python train.py --num_hidden_layers=14 --hidden_size=224 --num_attention_heads=4 --num_key_value_heads=4 --head_dim=64 --intermediate_size=448 --vocab_size=1787 --hidden_act="geglu" --norm="rmsnorm" --norm_place="peri" --norm_eps=1e-05 --positions="rope" --rope_theta=10000.0 --rope_fraction=1.0 --qk_norm=false --attn_scale=0.125 --bias="none" --tie_word_embeddings=false --parallel_block=false --extras=["capped logits"] --init="trunc" --init_std_qkv=0.03 --init_std_o=0.00531 --init_std_up=0.03 --init_std_down=0.00401 --optimizer="muon_variant" --learning_rate=0.00586 --lr_mult_o=1.5 --lr_mult_down=0.7 --beta1=0.93 --lr_head=0.0142 --max_grad_norm=1.0 --warmup_steps=200 --schedule="wsd" --decay_fraction=0.762 --decay_shape="linear" --final_lr_fraction=0.02 --batch_tokens=131072 --max_seq_len=2048 --doc_mask=true --train_tokens=471100000 --max_steps=3595 --dataset="wikipedia_en"
Each number is 500 + 50 x the weight over its row's rms, rounded and kept within 0 to 999. Layers, rows and columns count from 0. Numbers have three digits each. The size before them is the row's rms in percent of the matrix's.

# layer 8 MLP down, 224x448, rms 0.0198, rows 63-187, columns 0-111
097:495556496509496468501495520511423480435437526468627431495514504515392582490485409537447495507523404430442509479428505453399520492595546483457486507549478449484498490510492505553503553462526532483553490503493500516542486421501575574566441546438494498515560570487502472445483407423528543506491567531483531422535541462586460522516502563590
098:539536455510537545531583502437482487438500498502482514509524612490532596458542536431457512424537478522548569490518504542421419489466448491446584496552553465416549598456494507485495492541415439513506501547476561569507472499448567497472510499597554510550516573496515485501505477499555457501474522454525471542575475427427416387482544467401
099:604417445380461440512484501433429548498458558515589527436475537500508487465446427530510557476452495379489495555507535506531504522586534515511610435518489487596514568547480582515503544540454490537520538566543513619439540440463584475517451528521430536523563494535519625449489531575573554491505512558456488492540530418461481477513592501470
096:560452565419556528470456461547518518539492455529504484466515515548435550506540525500474558480512569483477509460552457515559426493487491555564576513534507485559570551464559452474488561460475489432511517465512430567533518462479487403552544423484502477497477434494419399425494421424519573443571450544493528548523425501523536549557472506500
101:513448517565515520454479510453412570513533479473485467457490539449506484463634563476487472580497594553509507474581524525539459601584528450556358595467460494498570489425557562463483525495390505512439465526398481526539496562468432457447573590533492608384489434561612378500515462443516498515509490491582501506521602569520604438602529600529
098:404423545536483598569519558432567526481520519444488455503438469407591531507543496534469502495580452485520525469561510471482404519506466472479382526437441477389525529531516463475465412445404500397577486475435467490387404428513478486597470449508475550539509479427524426516504502452433538498491491534570508467514533460529509544547521530593
100:463470512471483452523531483570506594483451506551484541438575499468534597449500511469502490469531452535519531567548497526603443445529400533499498509473467461614457531509560493456525501451533476500562555478451515554553467487551543528499485513492585551469515472518538515490510539535449467515474462462494487522433538456469525561440565519551
099:494565511495562473469518501452461487484578563591515500515594539504543468566499526440519541508448444537533432461512536447560529476546526583543458527518453550553439436505565501497464489566530472419542539452502540530444454495484469521476510472458511457556406528458544457420382439489478465513549482473514473495537473504452537534498493469538
105:495552465447572551536443595603545485484525453485474360434579534493497513505510519427454511522587598482556547410500510477550511547450610428501437560445571511415513423513452493484483554444524517510451480566496576538429499513574479479491407547543541392485521458545523495405453543470484458498490524486478600485498533464480583478550481503431
092:514517536523486567482570451569484513490516550600476478450530527438449544517448462406461534451556557462446516514390457581563445567564499529420605487502458350505496527589545486393518489457603573498416549536565524584493427540478431478485512548504510527456479498527460419362458451596500490381521556547518471479522584476449484497438469597614
098:625501461498540524455574424487557460522540498514452550518459583550517444449467539571496552497533522444466679558470460467459558475559564449466466540475528420443561430532457464490574472475562514608520527418483456474514480496444464577462531462526511519481469504555550417515529539511521455487540531463524557449544448441516517499394473463460
099:491533474468373517597407419487452540482502550483525565444457525504498546523492571422550477578406510499526526531523473506538485507519467368551498466460530524494459460559433530486477435479488602516480427548490514478591500476553501489412512517556524499594445440499537397511483543575510501458543559427481509439500499537549481382501509496462
100:478370560560438497485409495413488500508584539482473489473532445551429418438522497476586592582449577455510469581477417519485473418449519490517577551505534468550497483479440456575515557512571452436459460445448480425390522489423462485476493424508459545457568448451498524476521481540510514478533509531426386483498376496523501559437512496515
102:546491495604436454506411490512496450511430489552359563512488412514511638450549452532523474539509452504526490545482466554503520435538420527515523519471449486496518528373574590565500640522502533508543428339489481466561486502517478498447502530487402425571450443405463431489552552470501540530531455557533472530443501458486549457519491612504
102:548425494478528514611438523505512501553579472516551458456453466482534482447564474493422459446499512508473525472510556573519435527405540511432484576523448496471482490461479474485584434511614467493516403553519432547436579564377514509537657602540502471412425503434414482499548534457588478589512520515450548490528483415503461471484547547466
103:480462466543517495403470464565545562452526475495430535463404557457493393505422513458435480499498489473604511544498522545454450511526477341521568513488507633448571526492452433485429443526481510521433447515484533491541537491507598417478457546461502539528502475469486558453507390495452423511484495508482478486482468429540494524459551445438
101:514565507444515417476512624551477507507512387429421477564467511461424495513488548551527529424488494507520431549508557417506460582482558438441428480605417444469536489497475495396560409561502559398489547428508496504504465534554497450482592552556469535495527607505459411480511486475511540434449447530499426474521512576538519544448567434529
098:537524515488529470492495532555513491510516445578500498456515578497536516559519531450484554478480486426519454437534417482440409535506487493551584434504576493483491550454437482514541418480614477470397558480566568590444516464486496462562588495482462498455471583411550474534516476478466489443463416561538543526511500471515490440422506505521
101:551502510516483629506527558471488481538463489590453509444597402466545448542546560502600442514552505496550466542577475547594511515562489503482513390589551489473568534504553502534487548511492440495571485609534495457504501440565519494549545482524570456427476449406559427414579475498516439616486582521538571506548530500488485476537463439388
100:463403529505571616539587580555566445473570444539368556524490493503522427482477452601505568540480457458473478491512485524515471495560486483420555493432533574516505471441533416529386493408503471477585456518525427512417597407535449455500548501497590427424433528526554474553570519426491418457505455517503492473515553431444476566448523555449
101:582475515496515512481441412487462403567460449454510501521518470503490459518521534543531489574377629565506532412474471447478418531454541550555533521389403466490522456501560462482413473442497547479481527562515526496495550462539583476467524539535433541432591534488440431548491439533540573595537530545482570505466545572475502483465521445492
097:519411441547541546537517550533501546473567470599504486434495441517461577491481500561436452499512523528521473559413404510505469486565555368499564475464488460489497442597494575551575518423569563570491390457495500508473508492438558447485500533525503518504481413472572544459487493490457445520427416492499498551390445500576492475456502456529
098:507513525482518545447458416531482506596475546490474530464574418464524468524347439511517434471512485459521528519493539443578493529581510384377485538520465545430456529499436528503547535520473520448529483499483471496435559532462489466561514588433547533513479547474618499425470520563447420511408523423504423484597510502468498531462559515470
101:395541516520632476489437433385489491531615517450509563523562426446455528429464545490488518543492554502470480393536551429581477490530491554502470504525607504461449434603470498527518474617571555480565451493477487511488507512486529519559479474480540490493558505400479497449505515451498404500540430434471529543508464474490438472499488450455
097:517563566481571461591448512491486522545479492513434478523492514438530547577513565505463543450487509455525579473452459573512436500501467445564548448522493360566638561543530616549502498504601442478530507427425472481433434457492414430485569552614522607480444490454456527507602428508491467468531445546565523521523510523475460504502526541469
101:536539517501498600596392521469469483484605512482504611539445517548469392445452496501397538507534569489528440504528478377449464484470487513489504446515458505516492463537565514423497468506379369508453582538515474382529508485430467492466532555419532480499433476487521549542443505451584509519452518557459468485496574575498435428510442430489
098:554603456513494385523576483472405498495553521459466560530395370489507442498584417519528480552457543493514508545538526548526499485605509506557558561616601582552479569558515552512550499429497376539557478579538520514519467443557567483569538422494531421468468492543480485533482457439554504448502425500557539452488510545516483531531594524528
101:562427486429491453497511564470462541596491395529560538522480477526515468577513485470483501474557573420454434445575474541561523464559466443567489484473493443514459482513481484484514423550444414465464460539499474575588515507431536557465523491462553514521528479465562553499568378501424485461515544537538460498553500562470450499490626439459
102:497521467467483508464451528535511437438468524526476540545442447551437516520515549524462413484387496440595502497489485559466490460453544531435555458490546534510470477550467536513448489440466426566504473445519409442574469375635595507363478457521487487526472438526396543570427454511465435503576460486514517503544506502532451449557450465487
102:466508459421555548516482513513491582519465455478517546414544484506546563584406589454527458523548606490554593524492565491488600529495518533555480500534535439473468492588495449494405440519528412444480505486454490519458493548440581475494474537489600446604569487455495466523477373504597559505394516482515532501498403534616475445435501378558
095:541458460449589530503523484465483513524536514524489462463485454496489535501502437525561446456520505425504472564501529514535463518507561490547513502489420452572492586464501521453529607455477478505518443525477471546531507416459444494488515465425545438498436486494472534481520444525453484500543545526461549550547483415475520490505527491530
101:541470449561535431509504383487477451386504561494502545436489593536498499420557463485438571547563508460459491424546558497478474428457452453434542469453460537440530444550478544513483573504499542487509439539509499468501547520565630492530434498491477367440580513507519463602460605460522539506562456525422451583425415475556450525557485607475
100:533550470492417502497471561613446512502541467494481492441498598438412459482490556484503428567388510534505519525454522571511596495527456518608593426520525541486492520588596583400452491534433470518431592476556552467479528423535552491510508575479468539494460404500529472425575433482546404480499452588540459475430561559542447456551464541524
100:523546483472592562432423531515465510452605605516523525473519526497459470520539608491534427561542432492521534432494471470435456521648416490392579536645485491498440545553497502490383501516512429516496493582592482554497544564562596513526537469464542465521381489554510527532492558509470450459477490455538445424486487451513508561498481561463
104:555472548496601431370521504524461488526461489452626462462422473546493528541443424560402496523474660458566481568421483451502507488420529401544531434507608508509513581534406459526491434414519532560510493497467488522579473603503571482457492439478546482570472487565541505573524522443433470533488464540555474537543565504499447554563447506643
100:445441393527472499539494490562527560432524482606415451604447533542555487518489487546482524469500522448526527542536430508468474458428487454508498527366605548535534438510511509539503488555540522533431551437470616481528484468498511492475473454570491461510589459499397484440533424484453511463420488570535549543492497508495494520416396523510
100:468509508519434515479442476512473551489555496567510538571512503498500557555448451450468554529522464424494498414398455509502547632577514501512556512489537591466508449563502461558498424478594406483587474382472469524477521492555481546567538492482541573515534483512557474585426652474417515512550514453478520489386472509451520456539540514555
096:413535474427471480482437558525498504495565530475516556460497486466424479492394589468620410474569513427557475548392540473515529447455482463411559462500598505579462520514541605498423519413410465549518544505466510461461512466502532467437574569536554516576395513473550507402473503543529530468490495553501517559597580443547536481509533512421
101:467544445580506465424428484526527584583366495441502444499482474489506458528550493504498454392520535408520541489524489418426482434428391440546477540518519524464557458514486459489485446512501517510472475565539461466542551510548432525535510464552533521516549450490483473431522422486545482550481439497578574524467544540401539389434566564547
110:538419505528558385489445574506538524519486529418558480487531531563515604524435445498474593393501605430467481456569497555522575447505597446479553458437522387504502462491463423472549651497490473465511544403474536598586543472435443472447520484429444571523450450488533513484570503504597470437525511578472470495477463450502580441543465515506
116:450456662484537533453492450479437491460497475539428469471446541507487480484491496528463522427430510479428335542509491544514532467381487519648514418513531583472528561567379546505466465368517519503513560535534519431511465485520496487483532441515547456426522554518541511462502541562441439480468482409447472503520569425488566481615537435461
100:507588559525469441553566525489534619492495502476559505460381550444561606482503436530547522515496482533496500556462511406482437459499480468522527464513593436575554502560487450377610497494465527519484486541639610480501438498563462533532522492579531438439536473410464484498489540482453512456498521576425577470555477540534447601472439467580
095:462481556455553401486497598571530535485435504479520472477500520494455511529466519523426473443532514484442450511537469576473562455523424425381386411492551467512440557534465483522547536523490626584430541468564529519546436519524526513489608464573561500482456492486497571557564545507525429444470544405388493445584576460471451503500408435507
096:522495516414417580446491508505449483494564548496491543569459530558576534471509527535446571532448502539501468535475459519566487483425479518512478443518492447513522504524551451490465456526468492475471545452425498509567538580537481387531511542456435559566516436482461462484381524486540589469545665443392554440521543535485582574536431515534
100:489479436581484463458417550559599456431485514467483513491552501478565470477424590535440601465516488484462551499500436450448490566503571462524490360477470534489451605423413564548528489529532567602526575544461447469541526467447504435543540536506478527481535481522517460418463529501533426380606591563487475425605530514454534566552516450522
100:582507551533471475468513405510472542516495499519469573481564384431524541434499518576450521462524506498482490493552554583525556490552436495451464520434594474474507602445543555473515462477494531449552493508526538552557497511541589483476535489553590529599425426506511477461499448478524484505521498443386528501445453508537519499518474499494
103:520474524560560563503431433388464536500463488376535400528525525502539442463462502525587515535597584441512547630510526568446474441531518497586480508481568455488367520538509449520470494560624493509507466521521552638485561509517472477518545468445445456462521542462504559509535415444496553464451526564447515478474489505478496470492470497455
102:484485548476453466494445509547552530502534555635467518573482389434446526495553446496528466469467432501522453521520438422530496472566481409514577487531505368549434473437514469440528484500539533456458498549538371433500398613512546470613464513490507552532462535462555483495525481441571508449529426522414562525468502559501520559492398514480
102:441495556503432461529495544479502458498472473505605421501517445543450501513436479435472538518520577505546558473542544570529496499508515479484498501524447442549444545468436488551526506533459415550497409571447486487509595512524482504467431545485506445575453501493512499512503437448485448495450533475603531506522520550449600448546503501615
100:503484497550511541452453499471522522480597427470545584516620559457508556508477518502547550457555569509475564555474550503512430481492489556515458515519506423397528449464519446474502394432646488463461496535483586548525499493440519571505583462511470467478522418487399479467472523420457414552491502537556517502529516527430450526541579447509
102:534575460509505401555534466541544462515458400530494461583496544482481478471500456517511499535526431502494461564495476488431505528485505456517491494631573465546500546498542492545511492569471515461505508500582480433531523500521478510530454491487577390400483489543510525464523417451549590472442530558414519501514518607564452490586447363415
101:503504473484421558474519520523549415500537473433539528495494522447463561522479544443454497463481523448573528501427499582543497490578487525484530529482505479576418454480493370467456477539495537486492425501396522486584491573500530506500640394535543466448518534472518508425505571555549523489407483517520446506360517477517483556580539574611
094:447598536474503470541510419533531470460472535537467605502523514455474542485594511592434467540511436491478545505556463489505503508459453511565477522472518578520575524544524492536472479478460445480652426418528523561450407541486472581500478401555467508507494492482436576557472432507564394468510414446511546489453479473394494492533478579472
100:472540510502457501440530461513568450417531644508628529484498571549459505507376504507561528605497547393430481511414574449419513436422466449482537423472538507505534597494423541429578502510501521443475476526570507597458542535478495527489596511535511437431448502525429418466469466507468454471598548466499427436517458539390559477463486530505
098:447551449515443465419480496477452497477575515608515546522520511518471432501462487518443504476537480441462535441520555423528530515401585536486499441490526566545469530514441462564488439593492524448567524455460539467540470540619611528526478447563492526549521494503527478450557487549465429464434492468512522507546599515488447517512423454549
103:476467501565545494556495492528493552496517520512525452560446483508475494481462478535497475581558507510552530490497370463470439456505460450385521490495512494453467586526390474428503462639556572508455488562410487476601412415572537497548457506510413473542469539460482465512481412486478502468500483516460523570482476486485415477557481469497
100:529459447408453536459462512495582549479504524532446554437504385488531496525478604453492496447470575553537521459500528619412486462492608511567467471526467527476486469553515442470462520433563551463527419448462430489469609549474547512453468534586532521514507542441416451477439560505447513507507490547445479536603581453532503510485576497509
105:447501483520581492489520573505609505501500581516490583570470489420429536501434528554449608402503408536494522461506566521580565495543432469499501443469537500518448505487523504524531605548385451521448518478422545455510568528468522479456533484524483567472382474556596564492413495546461501345482411468474404476435483518531550544539524469508
098:520588424524484496528498467435524527512503549527478511503390489425488480550469447505576496533482489431563472533445574497573481463485522397488439574549465447503513477503546500523500472542456474448474549481460592499488488547534558525489537576422474544480427416459640505436466482515489537532485491497583437505540462427470558496380585519401
096:558518483478471445488520462496464438463454521515459564513542512472496387466526483610480575483431561474527466518465482494359529495558471386410522473524485537539432458464648452409481524583469483529539469519506541502595567495437482421414496504461562505519449544596426593551510472557420498467553504548449531488531412511424648498482519487385
105:540451455504534524400475538547560472487544539534544429578466518429519469538609427444626499542553602482535560519529470524522455414489447435521515602582470468549499536615496579509466492496561477466461511442521548537470483457466494525510444496357550578495449513483429482471512538463472477534506489487520549403581536533580534502491578508536
101:517519552479599623428480497489516427420443492504538504428432527521452467534542492550551431461484430596486602425507375496522549502546486485472485484488525546499508537588473449440553489439540516521509473449542472447451490516583481466540494448553513455465451441497565437600558501497486391433550533474416591477516516563560539527430502457552
104:444484492528492410532536492490443503515469476513484541571531458509445548516468460504540469536546590523410456454435438430444471556522467534420507522515505530585496520542446452500455455522468558469417534525494473530509543560474446494490474424541526411518530574521400448505424446574545448473496496485440430505512528502579452440512431531543
097:484476547581469524463577491550486444478486518497488503406521526623463469585497507442472466532529501523461462463541612510451504546559523472487534454513504424519528526503455486431504499509518441439601421447461453569477502534458570538459433535530522445590593510531529616510473516469484469487437568498541520505496494447524437514492467462505
098:527562460485453418433533444532507571483548556490501451497443557477516527473563537571491489466510449498446466541490421524512520399596547388552525550564560513548519458525604390533567535570556488529401593553551440503425494587479439500515545476536484516491504582484446550522453568569396444407544473434488443492427551431533489531536538484480
097:522518584443512480538590490498469556571541457544420518545503480446532586470474459523462489513398481609439468561480456536568521453498450594543466454519534497495489481508466494478487549544476501377529530477408442523520540635538480535554612473532448485513529523542489464563488511491557450460537552472596371501452518497494498532506488436381
100:472374469561440490499487468520503510581510596482535489536554481493516434557497556472577484511546501401564541466546451425502525458510511544588402561463403547442468580513539466530529530487604558352503530503487525536471385488489426455484492490421550482554439420552544520436539590474446518583506485533510515502555542496487469543518473493489
100:546456389548483546394581472539480529442477448478488483437491543538397457504479592574520534443521446448480621509503594558567597510513505559514461435556521493471539485505449482488484568542499513460457451559551500462577453489560620521505538460523583476460497504579494522563496504404477537512535446427530417520475516542420464469560524519517
102:564533509473437516504560629515519504461451496517475490462463511453557468478481523575482513535582469558410529486524493516577514488525491481572499534449549518512557429492486500479479544401445580527493521543635465582509479459531431463496471423489517506470396548458590479512596517549533436482523495456525507395508532508487483450487419470567
096:455408517484452461507498491488536496413575504531508599490535506464440477488506468604507525506449525579579489549501402375427553631528501464438493566516477449529586548472541538444496557477438579557489517527561568409500423515477571441453454510514463530547545401495520524452608518535523483505478559455560566499603513492460404488519510488541
103:473436464493536619491492497518518512597448635530458504499530451529536484455537530509470426547482475499498511490511507542506515468502512484474582448468424551522463524511501562465444510488503548576436456531521468357450550501456497468515551482528461497475539517435481546513514567464577505498471524493371555493558536468446534399516514505442
098:470502531381577535478551458534425464463370486543470509557437522502519528588549493580434563473581478599468404523452484616473343445477567606468555454534492474521493494554506484544399580479537463482559479469582487446508469445582490539506453431509500434451499485512522490538587491511478455491514558506503495516563537458546418533601439507441
103:508483495515420531507472530395533401550529555515480496495506534583478480575541421551464522469497417539463450457394533477387470626506593571405557477498502560502538526496521535559528452453545484495518419548453424453459439542469491507526448519483437505518487488534511449493453489558467495504588494465507426462522558506519543516599389544578
101:526486511474469505536537603590541527559442449508476600586508533583408550455443379393538504500548482512451527485474477428475553476539588494454450497517469516509528436516414522565472509523547485422509449506608537438511490473566567485469570483417510487525587473628473496514385447447520540513522506508515497509425476518539555510577392508513
099:494590579541564521436535467495516471476538508453534551468389528520612421496485527496456514491505544500508530518533424461434589509481548441465613470443570524448499465509552484472559455466537569573492488476468512506475511429477504429535563500486526484461425492508460463490449542511557522468423596520504540396536510446500590586368427393432
099:497502593539541444464572536428518442468464567488487498515524524434510459454548431379529509451561505455489456545587548550453497440535498580488434441502579596488401579481469542466404573527418553522548535536534509477412509555547472459408506545546496451494492543500507488584543411474428530504432509497541492470480506579482447526503409517489
099:397455469525470500505452462508600480443542479461506581476421473503437578483449495565420497442407478534514472485420471460479530498599465478442526518493494473518591479483498514482477531424484501450412546526413445440415598493532441543479399558520500529471564470503534497538475530603494497559466555480550450504453541517462387390486483442503
099:424553514593519482521570434608449485504490496477490487460518542520527533449540556467421555434493490496486532511506509480610571543506560466502521485426436482570508513602438567543485484520381482569401470557530496534498503523502555424559467497538463545502434500482481486503603482506497424407487541552494590545480455310558556461472433457518
097:545549494441527368494497564450549453451484432458482496522487397504462479546473404504430521507453497494456545472621525447534581522395528428561572508622427571543476451479475532548467490437469530468497520394440471454584528442433532508517478505520545514456551471537583575492507493543492500606437493473552523570381503571492547504508502510544
102:475573497497452423594555589427497549416531443498552582463585505462507446483524524469476594434479525509474393494483530565461509594509564482487448436432580553442430543629545548434541415540525491518487625558444486498428530480525418540549438523594543504468491570509443506553397452501407532510475523486452484574554443562537530477509503423502
101:423512530450460496472491467503441466498456481537610526427534542495445538528473559510491482554463491471501489392454449539545415542500469530419463506396502500562499474532464503571509474392518443489447549492498523489485454577449487459480537427529460453575464496440508583526480464484487511423500584487551373579484528596547468503557506490536
096:496562512528395482455574530425487496459539585443478453568384467427491499507563357501440431473561511530499537521619448383538454472537546498502490402492509486496619464551457517428528510501559483458557494467505599547496441511497450520459470441427481479497486474426464530567478460523528451468440519520420529487531473470569452512597516390454
102:442464520591522519438551441451518419526485487539567416599532470550510450428502559515476495431460505527541517550454460496512557555486512465504542491537521508445575558498504486533527434463525535500416454447432463639435563594536585480471528497457449583431500461419469539486553494591529425613489518482512439478536510496500478536550515527401
101:513457445525447484358459478500508526491546551536467522547450480559591423531524435500469464459511365529476540525487521443495480615467496476543429611531551548541465490516565557463459405522516533487522542458531585488519529528528416555499472500419489553507487477464537486510524469534444450419541430500523514486497452527425415557508589495503
099:548515591504524429466534475459504497422512615555449511540508470578567521481470475380475516519494475470522466527552470466482435529533540452509502410456467536561534479570408442474495480477518495498429495576509511536518448499583436522563572546504507561497469546504379492517397419533497513477544438476488517511515493593524512513555519491472
100:546533463557521516544450517518503467508476522483450571576475474446464484538490574352478469509469519465549496472469480554462471522588510462572522486474517495521436489414499547476480505537553528525502510428502536443540534503537542466474478465537509453473491534597518489478451449476474541436464405541484526505518496558519523542580526486474
099:557500508518494562537469499471464423419456521455527532497504615571461504433471502462469431496424566441507491536530477437457539474516430513510536504466431479490504500426556453357490513486512486546496429574578531482468473489565520498550514520424497428524566523532584558490439502528534550484505478491576479458521454519523503507433554551421
097:488516512583518535592478491440498532480550567442528572520436476485457489466491603480602451483505472426529439538462539397468549537537518521495476523632469579493510469460567545465406525583577415584504612561514408464490497411503504514434459513390443522528456412473496526511516418394529474522557458509493559544508470554489549517537547444552
094:507503449458520604472444349484574497466525480516512473437520478508497419477482536580518485529390463453495421555531488482427488492491503561563532550511528557513416519501542549413533391463499492496497523510495465493524459556570464478502491563562494481476464471439506479529513532544481439541463448550582487508573473459476471474584523360522
099:448484506509483551543453512472497518476500523544485493505423490480587435483473496539494530581532438524505455510444512506442506402439467410454516526571494514539522491476507482574529506499547389557563521531511504457539476520518555445620473451529491549574485503506512441472499429520403494526577463465493498563430569514452603549512479441485
101:383532521577502481512515492536520458450357530475512476543550406528503490488455576395561460555520560498559485535524467408456475498492563497484468516454534513588562551436471516376497610415518504504507481501492546459487516460542435440570534596423499590511483460546512516521515490533504398572512531464500438513466500489423394554479556463484
100:486441479625473558518551536439574536519493592494416624566481455587492536547547533488579563482477516444533491530540467469509503487445517501459498525456412526522523534504568515542482459459616458484499434520552581530481457467494499457593548463572582372568541481499505500508575588488493439495533525523591458501528519419506561559551553470467
103:471454468513559541441447462532525518452516579490540490598527468535458528543515547530457542411478474498541446618479530529487496541567464534514551534466559476536493442531547493509499498513459462498512562491566458478495386524603545471468473523438503636386517487535487462528419502400490555555485491474427436484546557497505433500447536523462
102:494428493501587552517509450543497519492514537456482429496544520461457564543527462479545514386506537513485538421492593471468504466559554548585533530498531465480424548522569489459506574546551633495529501426511468566495536472381467528573456490384492531524391498427515374491411486506486518521546574526447559508501467466467453565547489546585
101:511503550609475488547512540539510496450435500467516392481558587529552516489499505510487549527584350437496435534433351515427504488526497541586436492482542626554559583559466536504589459495453537507519555549505443480428549546529489476399524560490486502507500491455523426468517389498554435494532566547498501480548507500552526493513432516588
098:522475403564538487511466497437505517534554536516608516491482429564548568428482538539572560543523468494485526544522545547531430462427523476508486424514572490469510393497520412535485463438468465457520455484474560470589478465456505479588628527601377466611437472472530482494517557446557438388506499579465410441447629483504517471469561615469
100:503541440493552546521535458493475498513532497436401446501530398509534499459525436507544493471536489604424528456450425389414529457466563522494445452521602413528405491466491504511516449582538500533419518478544532435483504514458450521566560454546499562537500519495541467515519483626409548490572496486447462439485490519484512541549492525500
102:533492483554484526531479526439511496502429532523392490494485518464644486474528476518537516495421541438449523513434503498526460511535561530539518535445575596450435437435578449526415466540515563470553471517573496540469434454460473498418417521534494463506470412422467532564395519467490495503508433517539514535479451562474404429520513465514
098:472462532526480536453579439473521543478510432369407636438653523417457477409544493592479409483535557551483469411580480483478506563494535503493455551477480436615525427547537474498558497467489599423538433562455543431511460512538513398580548434519515545486504632469475494570517519480507449486404560479476500531486512474458454546548526486510
103:539497485486481448553497538493425523560531457455585480443532502410540402435443524545499482496538531453495533463544475510447496528425456598365435535427453493503539551485487537562510493448599463425481465491558528488421518588528527502441399541606475484461505504537535502508450531566493503522488571506451531542505483592545514483577559480513
101:479446533476553524501520495548548550537482537529491420490557484515466588501554439481526540577453564462518492506546448546495473529550556400511459494540392453624476525493452492413519542406491469505437576390491520515589451466593578511515559521486547513539373463500509595431542486526435504453467600593496529519514521515514502513433469483500
102:491421519492571439453523542517521467527382475461534480463593546474572533504389451535464490498514434428496514482566488510471484442474515445496494507546485484437422557451567443411565546481550478438526499486368487451528419570482411567473462413529525433449539528526506483526563393467416437517547526411450531431537412479499493519464460488538
100:492541508425485472496475567542511571482487487552517566567500383537498449504505439425579431432531521528521519545597507448474529441677593436581446471519515498479459451466571492530537601568554527627380555488571536576449456415487545509605404428590485508471454509502471488464531528558457603537556555517561479439490529571509520514482510476513
099:364411474494541515555485428440530551551410530565547504475453568549635400575544644461531505477480482440536541466530463480511441510447442481506520530510542616485499593529446466457482479533532434447463541444443465528442480422510527523547513486470428495530556531487528520495433464455455541472497533536553480475434451456478472486586595462544
105:550465462419553453477488521537550466511393515509451495469508536472421508503572494544441370525442497490578375526516572561395585435508446549472502483571468576531508494470459498514447371437542403552443383568524479496560465494580552407531618455410510445517387535624511406429547536532466497378549512517451555588516409495433529520529492503504
103:528537503472492474501466526572535546439420525486459464512414497599490546554518504505415448504500539505518506490450593512456503402508558507529568494540507520547493574404516457471515451422522454565372544495401613507519524500543421453432494518483447481564554514458475431433370500434487387559478482468491500502532445531426454437517498423545
099:518587448389457506497611545571440488465553444503481501467539559397522450522482447509516488538467489465548515415495588536393568540475479468512514441496513445537556466549437410485506518564522496537381610546450525526446487465543484497482518463504561517512487579502453541520450586544506446513560564448431509566563545476536673536477554499431
102:594452519582540521550425537422474580433436555514558500402382571638458502451530539536540446455450561526548562521523406499570522511495504556540492491476461472526494596468536515379477494439592568510439513506463413543413493484509531456505466477500474456544499397480563539463470434442570649487505549508495586532482487552506540479517552450502
094:546533506515575532458422529499535504502431530505512514495512440576496479469582516434419525477452490522533503509517464500417465444581518445514496524441580477455605456422535460424433398466504537516540423409539533461531508465539573459441525513549457633533582519577415520467552481546540531489472453496517444469434572501472503540564485543472
099:522552430463471422556542462445504547420482520525467526468474613617557577555447545464516421537494503520537517517473591479478533391467412498546526516556567449563498631520467549455450462432480501546439499380416385536502539445450435502492550550606436514500476532494559489444388495455507578409503546493471498502513407540455487429510535481441
103:539501476525434611460487469524524492554476509523528493459554448529484536427462513551501494557579370452532477436506546606556490464472429380515445540523521448496481521525482481451504530404530538451525425558452597412509487497463523457439511472487554550439482564407507501508534443524524508437388449421503492473439393460444521568525435620401
105:586482457554545581580449476558476497507474531523497558500544481557483474530557448449496531547424657482533419562533513558458548536470646480470455535515452476462501461532584383504510448442484449505530484480519539434394405521510520465481521453527562485452561443536463484517503432460438586542500556502465446456521475601502424542453472453507
101:424453429494404631568552437569548453557420549425498481519501490551490535435557461510506502555462477532489567558568505479451458462545514580472424543582423521476461523623500615573389425463504466458454472484519500495400622429475588587666567454487563586561546508524463552549542521497434464451587549452604439479474517577510486583467521603514
100:422567390482490429429456628589504444485463591428571498489483445488422477406487503601446472462355372431515469496452510517509470464512538497461525473517445453533570470521544424528512558581340454515465522531574501450550523533521473528583413472468454495523490525652447444482490505560555542473465398572520409514469493453501503515471478465535
099:604599540511519470431447489424470476506495557552487554580467589480542530540559517411526489482434397479490546566473453465471496466483468584507489518450600432506487439468509562417496491533587447427509492475427528582572510469439478475436457424429422478451600538429503438554492575486452491529451509475392410550526522467584500524496428505420
101:477521571531484571373499574486462501480526520482480595537463499456553552467439559597447560436486383535482440463541615584485502521456559511542434508466505531402464489475470476445430460561430569454492556510576464482475513503549500539565431451594455521458441395475503526498511437581443474419407447569422495425601519374434445518545443399453
099:526415541498483395556467624448555514541501460416542530540474502478497564570562657439464529499530551548479573421526480557506479511474471576534490532587495365527631527524412594512517522452483520554499475558511502473505480488477560513472471488491501568558484522496586480585509471454555675501547521506507421512496601484414509549510526494526
097:489476506599486513454571589486549474541567383484395496472540538394454454411529477421532575529543509506431418489564483516479425454529456568512457504488436481463458425543529479508520551547420564507527529451475576508496556463460464531553470552415563481494425501519565500491527549422485483388519469553596477544491511545478422569467558385464
102:525471486560473421505471528402493447425559561440501475489576450571536461484513444451526390574559491490548528508459534496548485507483606451485435524444584540487427431476511510536559426552563539571517450500540517493472461451485519556512390493454484586601525435468490451534398542432487621593516493496463542541560464452502485515475512540498
099:527576535511546508476500496546492535515473452587402467558558518599508538494528392543446557449627487482577472517464395586479513473509464494535553457554544340555468569487579371488454596515509487580555551489534468511517559519482452405359498511460520492482433483472492570504512517463491540530529465485530582589426570549450574515469450474455
101:503507436494475581588516506567413513501493471510464564429531555478400467634503406560530519487492599440473472423396412569467495540456524457552609428510486470581496508465439459488551441559617590573566466443540483505532459519551559544523429580477529524493579567482518480514551532392473469482519522575444492425451516575594564490464489486516
097:475534537477577589464542545444538496468543611451559520510531466491393430501515518427454460549540558498507498522488463506451578414465510508498484456447529448499530592506448527434528550457504498533580521455397490488453470530578449471545493523510511570476518617540477532462513564498547494484491463482473479483460569481574552546472532464459
097:507487557427606518484607545529497469537401470524446387505473500544469513533484518459421450486471465600536549477459570492479501473535540516524533503474491504535541639481491481492513456547558501452549470490536553491402472512536415490495520532405435467469469543488535583496529506465510390484504436555478522484509631561514424461440464538537
098:442466533530424491598458579553481554469433517559537457553572488559420599604583478481514492500446466494484522482442522461488486488486570574575494462530493574449509512486566461522463500508547426607448520440522510560519532493497574403539410534515563455540473433577547556481486406523437491544486517510524452516487552486469485614502516496527
102:544484542530540506493500450497504464557496548495563523507487531490511506464439547542461556467510492451435460579419456544507545392527483495496492443596570546531488503437490461484553613475490503481596560537402475607543533517511517537519582519525535511473476557544451464483490526525587560560503430587537534517389572462544532488470426532500